python train.py --d_mlp=256 --beta1=0.95 --warmup_steps=40 --decay_shape="linear"
Each number is 50 + 10 x the weight over the matrix's rms, rounded and kept within 0 to 99. Layers, rows and columns count from 0.

# up: layer 3 MLP up, 256x128, rms 0.303, rows 114-138, columns 64-127
# down: layer 3 MLP down (transposed), 256x128, rms 0.308, rows 114-137, columns 64-127
up114:49 48 47 63 46 51 24 45 47 71 46 41 41 40 48 38 32 45 54 36 52 55 36 59 64 39 45 48 44 56 48 44 39 53 55 56 25 60 36 54 36 39 49 45 59 41 39 54 64 32 52 48 39 45 43 56 53 46 42 66 52 59 63 40
down114:75 47 44 58 50 54 46 49 60 43 62 53 40 36 50 53 69 61 46 39 56 47 74 49 61 35 60 35 51 46 43 47 37 44 50 55 51 59 52 65 36 54 30 67 51 56 57 53 63 39 66 53 57 53 62 35 60 46 32 52 65 60 48 58
up115:47 42 41 46 36 61 63 52 48 51 38 51 61 53 42 58 48 49 55 62 43 48 45 47 41 48 66 40 39 39 62 54 51 41 57 50 48 55 65 47 37 53 40 38 60 48 52 61 60 61 48 35 29 38 66 36 47 63 43 64 62 60 45 55
down115:45 60 54 72 36 60 55 52 46 58 36 35 59 41 42 47 32 68 53 30 52 55 55 60 38 36 47 47 63 44 36 62 44 53 54 60 54 65 61 43 51 29 64 37 48 28 86 45 65 62 50 41 63 67 48 65 36 59 49 49 67 52 51 41
up116:35 56 49 55 46 67 39 52 54 33 45 64 56 47 66 65 54 50 68 47 65 61 55 62 34 58 54 64 34 46 41 57 53 49 36 46 48 51 43 43 59 64 53 49 42 38 46 42 50 52 49 47 40 36 56 52 46 44 55 55 56 67 46 59
down116:49 56 50 47 55 57 45 37 57 56 41 36 36 55 43 48 50 50 42 51 44 50 62 51 45 68 74 59 58 45 42 71 66 59 51 40 47 49 37 34 41 46 38 51 22 29 60 51 62 60 41 61 45 71 55 43 52 46 58 63 50 50 39 57
up117:55 56 57 61 62 62 60 43 37 46 51 24 52 51 57 48 40 55 45 31 60 42 56 70 34 50 39 81 49 40 43 42 49 63 48 49 60 48 49 37 48 57 83 39 45 43 60 45 50 48 59 54 57 40 46 51 49 51 50 57 36 52 56 56
down117:58 57 63 45 65 67 45 61 49 60 35 35 45 59 55 63 46 50 53 46 57 59 42 73 45 67 41 57 36 44 60 58 50 67 69 48 40 52 54 64 55 51 63 51 52 58 77 68 36 63 67 60 64 39 48 66 69 54 49 44 37 42 60 66
up118:44 46 48 50 56 55 64 47 48 39 57 59 44 58 42 55 51 40 49 56 66 48 51 54 59 54 48 48 51 60 51 65 64 65 49 55 53 30 45 43 53 59 56 40 49 72 46 42 48 41 62 65 45 30 40 62 44 37 39 69 48 52 56 47
down118:52 46 37 53 61 44 40 56 65 46 62 46 53 52 54 47 52 45 51 36 51 40 47 45 69 51 47 51 70 53 53 55 65 34 41 37 49 44 48 62 48 56 60 37 33 56 46 44 50 54 41 32 52 45 51 46 36 55 48 44 47 47 53 39
up119:56 57 40 47 73 62 37 43 40 61 45 65 61 43 52 42 42 49 44 44 52 34 59 59 50 56 66 38 52 62 51 46 59 51 38 55 55 53 66 56 61 43 50 56 55 51 48 57 40 46 15 34 79 42 64 57 54 41 49 54 55 41 70 53
down119:47 50 56 21 58 47 49 52 56 46 28 39 49 52 54 45 30 36 48 72 58 51 45 55 56 52 46 55 56 62 58 52 45 62 49 43 43 66 53 56 45 37 37 41 60 38 55 52 59 48 42 61 51 56 50 57 67 38 59 44 58 65 55 64
up120:39 67 54 60 36 48 70 48 66 40 48 57 40 46 54 45 63 54 52 69 44 35 37 67 51 47 45 63 22 66 48 54 34 76 54 53 44 65 51 54 63 50 26 57 43 54 61 38 71 38 50 54 40 44 63 60 55 56 40 43 29 58 61 47
down120:50 67 54 56 50 52 47 45 61 46 56 43 57 53 50 62 73 54 61 54 26 48 46 36 49 57 44 53 41 65 48 30 57 68 69 56 60 49 46 44 51 61 67 53 57 63 58 52 45 56 44 56 55 36 44 33 62 37 46 12 60 50 58 52
up121:51 53 37 56 45 79 57 49 55 65 61 37 43 54 44 52 45 60 41 72 39 47 61 53 63 46 68 40 54 47 42 60 48 62 54 53 54 40 50 32 46 51 39 24 65 58 52 42 53 64 50 55 44 60 51 58 57 70 29 80 48 55 51 53
down121:54 35 40 50 58 41 45 52 35 46 36 59 60 49 37 52 44 42 54 58 47 65 55 43 58 33 61 59 46 70 64 68 21 68 61 45 48 44 37 52 50 34 56 68 70 49 64 66 62 42 78 38 37 60 60 42 60 57 72 63 45 54 54 47
up122:36 46 46 38 50 52 45 42 40 44 48 64 43 79 48 49 48 44 58 49 61 43 48 46 43 58 59 35 46 60 56 42 51 63 53 33 46 31 53 61 47 49 59 69 65 29 70 48 38 44 38 51 45 69 47 34 64 57 60 54 53 52 36 39
down122:56 53 42 49 54 36 43 45 37 45 56 46 48 52 52 62 49 52 61 44 39 59 69 38 40 60 56 60 53 55 56 41 44 56 38 59 52 59 64 57 66 71 37 51 45 50 43 52 59 38 25 43 58 56 46 36 48 58 49 52 59 62 58 36
up123:44 60 33 53 37 53 34 49 57 65 32 59 39 40 21 43 59 57 59 54 61 34 46 52 55 40 36 60 62 53 47 50 61 68 60 64 47 43 50 56 44 53 56 53 44 57 34 68 43 67 66 59 41 52 51 41 47 50 53 50 31 54 57 57
down123:42 53 47 45 69 45 47 51 49 45 44 68 58 50 38 63 42 61 52 42 43 48 62 41 50 46 38 40 37 45 46 43 61 31 47 52 38 36 42 55 34 49 43 57 34 38 56 53 41 56 49 48 49 53 55 46 53 49 47 55 43 50 50 63
up124:44 42 73 45 53 59 50 45 46 53 48 50 65 44 47 60 44 45 58 54 45 48 54 54 40 67 60 40 53 40 63 45 47 53 62 61 41 45 42 49 42 37 33 38 55 63 44 61 54 56 62 54 50 47 55 50 52 59 53 56 54 61 66 50
down124:44 50 48 49 63 45 50 46 62 52 18 56 44 55 51 50 54 60 36 58 32 52 43 42 51 60 46 61 61 45 35 58 63 53 32 45 43 43 52 63 67 54 52 40 47 39 34 53 55 58 48 42 59 38 50 45 47 59 43 54 41 33 46 45
up125:49 50 58 56 57 37 42 28 54 50 45 46 59 44 55 54 57 48 62 53 52 55 49 28 55 54 40 43 30 59 61 64 41 49 31 83 53 64 43 35 48 44 49 59 37 50 49 55 47 61 73 54 39 59 50 60 66 52 55 51 37 58 48 39
down125:62 33 55 57 23 46 52 46 38 54 56 51 41 52 55 64 43 35 47 59 64 54 42 41 47 57 54 50 54 64 33 64 55 47 38 59 48 45 58 43 65 60 62 53 39 51 57 43 56 70 39 57 59 50 50 58 50 63 52 50 37 41 58 46
up126:49 60 39 31 50 64 65 57 65 51 53 44 50 70 55 50 49 51 38 45 65 45 37 59 49 62 50 66 47 45 44 40 36 62 38 47 48 55 42 47 53 49 40 43 40 56 56 58 51 53 41 54 61 53 58 55 53 46 59 55 55 42 53 45
down126:39 32 59 48 46 44 49 58 35 45 56 60 56 34 64 51 34 63 39 63 58 38 54 45 52 64 59 36 56 53 44 56 41 37 39 49 41 26 43 58 56 52 54 57 62 50 55 42 48 59 37 42 56 60 59 50 56 45 46 61 48 43 35 45
up127:51 41 51 52 59 35 46 52 53 80 51 46 66 64 55 45 45 50 38 51 58 71 52 31 63 52 32 41 42 64 52 52 39 63 44 52 46 66 39 50 49 46 39 64 69 28 40 43 50 27 66 51 46 49 44 67 43 54 37 48 36 61 50 39
down127:49 31 48 59 40 54 33 65 38 43 46 58 59 55 50 49 50 61 39 42 55 48 27 60 67 51 41 61 44 38 48 52 59 44 51 51 39 52 67 43 58 71 46 64 51 53 63 44 55 46 46 30 41 50 43 48 44 37 47 54 64 46 59 47
up128:48 53 61 56 58 46 54 48 46 63 57 41 67 42 50 65 48 36 37 46 55 36 52 62 47 53 38 49 46 43 46 59 47 55 56 47 49 55 37 37 57 43 59 52 46 50 40 38 45 64 50 41 62 32 44 56 58 32 39 29 39 41 38 60
down128:52 57 43 57 48 42 43 50 56 32 61 54 55 59 50 38 57 41 57 51 35 49 52 41 45 45 65 57 42 52 73 42 55 64 67 63 63 48 50 58 34 54 45 47 54 39 46 45 65 40 38 58 36 43 58 35 48 51 51 51 30 48 43 48
up129:56 43 31 38 56 43 39 55 50 44 53 49 43 62 61 27 44 62 52 45 49 51 60 60 54 41 34 58 53 54 36 26 52 56 41 57 68 58 39 51 36 52 47 41 74 56 44 65 38 61 68 53 40 55 52 51 39 56 52 42 50 59 42 47
down129:61 26 47 60 61 45 62 67 53 52 48 36 39 52 43 35 56 32 39 52 47 31 45 49 55 57 42 40 67 47 58 47 33 75 70 46 31 50 58 41 54 25 49 42 41 23 60 58 48 54 57 54 33 45 43 50 58 56 65 35 55 54 41 34
up130:57 61 56 41 66 65 53 67 38 60 53 53 51 42 40 52 49 52 36 57 63 52 60 48 57 51 54 51 58 59 45 30 43 49 52 44 58 58 52 47 55 41 53 56 50 65 51 55 39 60 55 49 54 47 47 45 49 34 60 33 27 46 49 37
down130:35 55 55 51 39 62 51 44 63 49 46 47 57 65 36 50 60 50 52 31 41 37 58 40 62 45 49 53 50 53 49 46 44 45 61 48 51 43 52 59 50 54 56 53 49 26 50 68 50 41 42 61 48 39 51 51 48 52 31 51 56 51 49 56
up131:44 40 57 42 69 64 46 49 56 61 65 32 61 42 57 75 44 37 49 64 53 74 43 34 48 54 38 61 50 40 55 54 56 54 58 44 42 47 32 65 69 52 46 61 30 42 48 56 36 43 41 55 56 69 63 64 36 61 55 35 48 40 64 57
down131:52 47 46 41 66 39 39 49 39 40 47 58 40 48 45 44 65 36 58 41 44 70 53 40 63 63 41 45 53 64 60 52 61 59 43 67 29 31 52 33 36 41 63 50 55 74 53 33 47 50 37 42 49 70 56 50 55 43 55 48 67 38 55 51
up132:59 60 53 67 45 46 56 63 53 52 52 41 59 55 62 56 60 60 37 44 60 64 55 48 24 57 51 61 47 49 61 49 52 19 63 62 66 54 43 57 42 56 41 44 52 43 66 48 49 54 53 60 55 64 41 55 56 52 41 42 63 40 48 60
down132:50 46 56 51 41 51 59 48 47 48 70 37 55 62 28 63 62 53 59 49 42 39 51 53 28 46 48 53 72 41 44 53 56 15 79 44 56 50 66 63 48 46 58 80 55 65 50 50 31 50 60 59 45 48 34 45 51 49 48 37 54 35 71 47
up133:42 51 31 45 50 59 35 57 44 46 67 41 59 51 59 57 40 53 41 49 45 48 47 55 38 57 58 46 64 54 41 40 54 39 58 59 33 39 40 27 62 64 59 52 46 43 55 43 22 54 57 42 32 71 47 54 38 39 42 46 36 59 59 50
down133:57 51 61 57 60 59 56 61 52 53 55 55 54 43 45 49 55 60 57 40 46 46 51 55 49 61 50 54 47 37 47 65 34 49 57 58 51 50 59 64 49 52 51 52 45 46 34 61 44 46 62 48 72 45 40 49 40 49 38 47 42 44 49 46
up134:55 47 43 39 51 63 49 64 53 53 69 46 51 40 49 44 68 44 36 79 59 46 46 64 46 28 72 44 57 48 50 38 50 61 46 53 55 51 69 62 36 57 27 49 48 59 59 67 46 54 55 48 45 75 36 36 65 57 45 41 56 61 48 33
down134:40 51 45 52 68 61 43 35 46 66 55 54 47 59 29 54 52 51 45 34 62 50 56 37 42 43 51 63 53 50 52 65 62 50 47 40 26 59 52 62 32 42 48 45 50 51 38 55 61 61 45 45 45 44 50 51 52 55 52 44 45 44 60 74
up135:43 50 32 51 36 63 54 49 52 39 43 42 64 48 41 55 52 52 51 62 36 52 47 30 37 38 49 50 33 41 46 46 68 59 74 56 38 46 52 56 54 54 42 59 48 62 80 44 39 33 65 37 52 67 44 60 49 63 68 49 37 56 49 56
down135:30 40 66 40 53 45 59 38 68 51 20 58 60 53 44 61 37 43 44 61 42 45 56 31 36 52 28 51 63 51 46 39 42 48 41 38 64 61 56 44 55 53 37 76 49 25 47 61 66 54 50 43 68 40 62 50 64 55 49 42 48 49 40 43
up136:48 47 38 46 39 44 43 60 50 53 69 35 41 47 52 48 50 51 55 62 52 47 43 59 57 47 54 61 54 67 53 50 41 62 52 52 59 50 39 51 35 46 55 47 56 32 54 40 34 29 71 60 42 53 53 53 40 27 38 51 53 57 51 47
down136:47 45 49 49 53 51 58 56 52 51 45 48 48 42 63 49 60 50 52 66 56 65 51 54 56 64 58 63 37 38 51 46 66 49 53 54 55 67 47 48 46 47 68 46 61 43 49 33 36 11 57 54 55 47 48 45 40 50 39 55 51 52 61 53
up137:64 51 65 37 41 49 54 58 55 45 31 47 59 38 49 49 48 56 46 66 59 38 41 45 46 40 31 34 51 70 31 55 44 50 62 50 56 55 30 29 59 45 61 35 52 45 40 40 38 58 52 56 49 49 45 37 66 37 54 66 53 54 46 32
down137:38 52 56 51 50 68 41 36 55 55 37 33 53 42 49 37 56 64 56 34 50 52 54 62 63 46 68 41 44 28 61 53 36 44 51 59 45 44 56 56 57 46 45 34 56 33 55 27 65 65 51 51 57 59 47 43 50 40 48 45 45 47 37 44
up138:43 63 62 42 45 39 29 55 53 58 42 57 38 37 44 54 61 58 47 51 46 42 49 51 51 65 48 57 62 49 73 49 43 51 33 34 82 43 31 44 64 52 51 53 46 33 38 34 48 51 28 53 29 69 42 55 74 41 47 40 55 56 44 48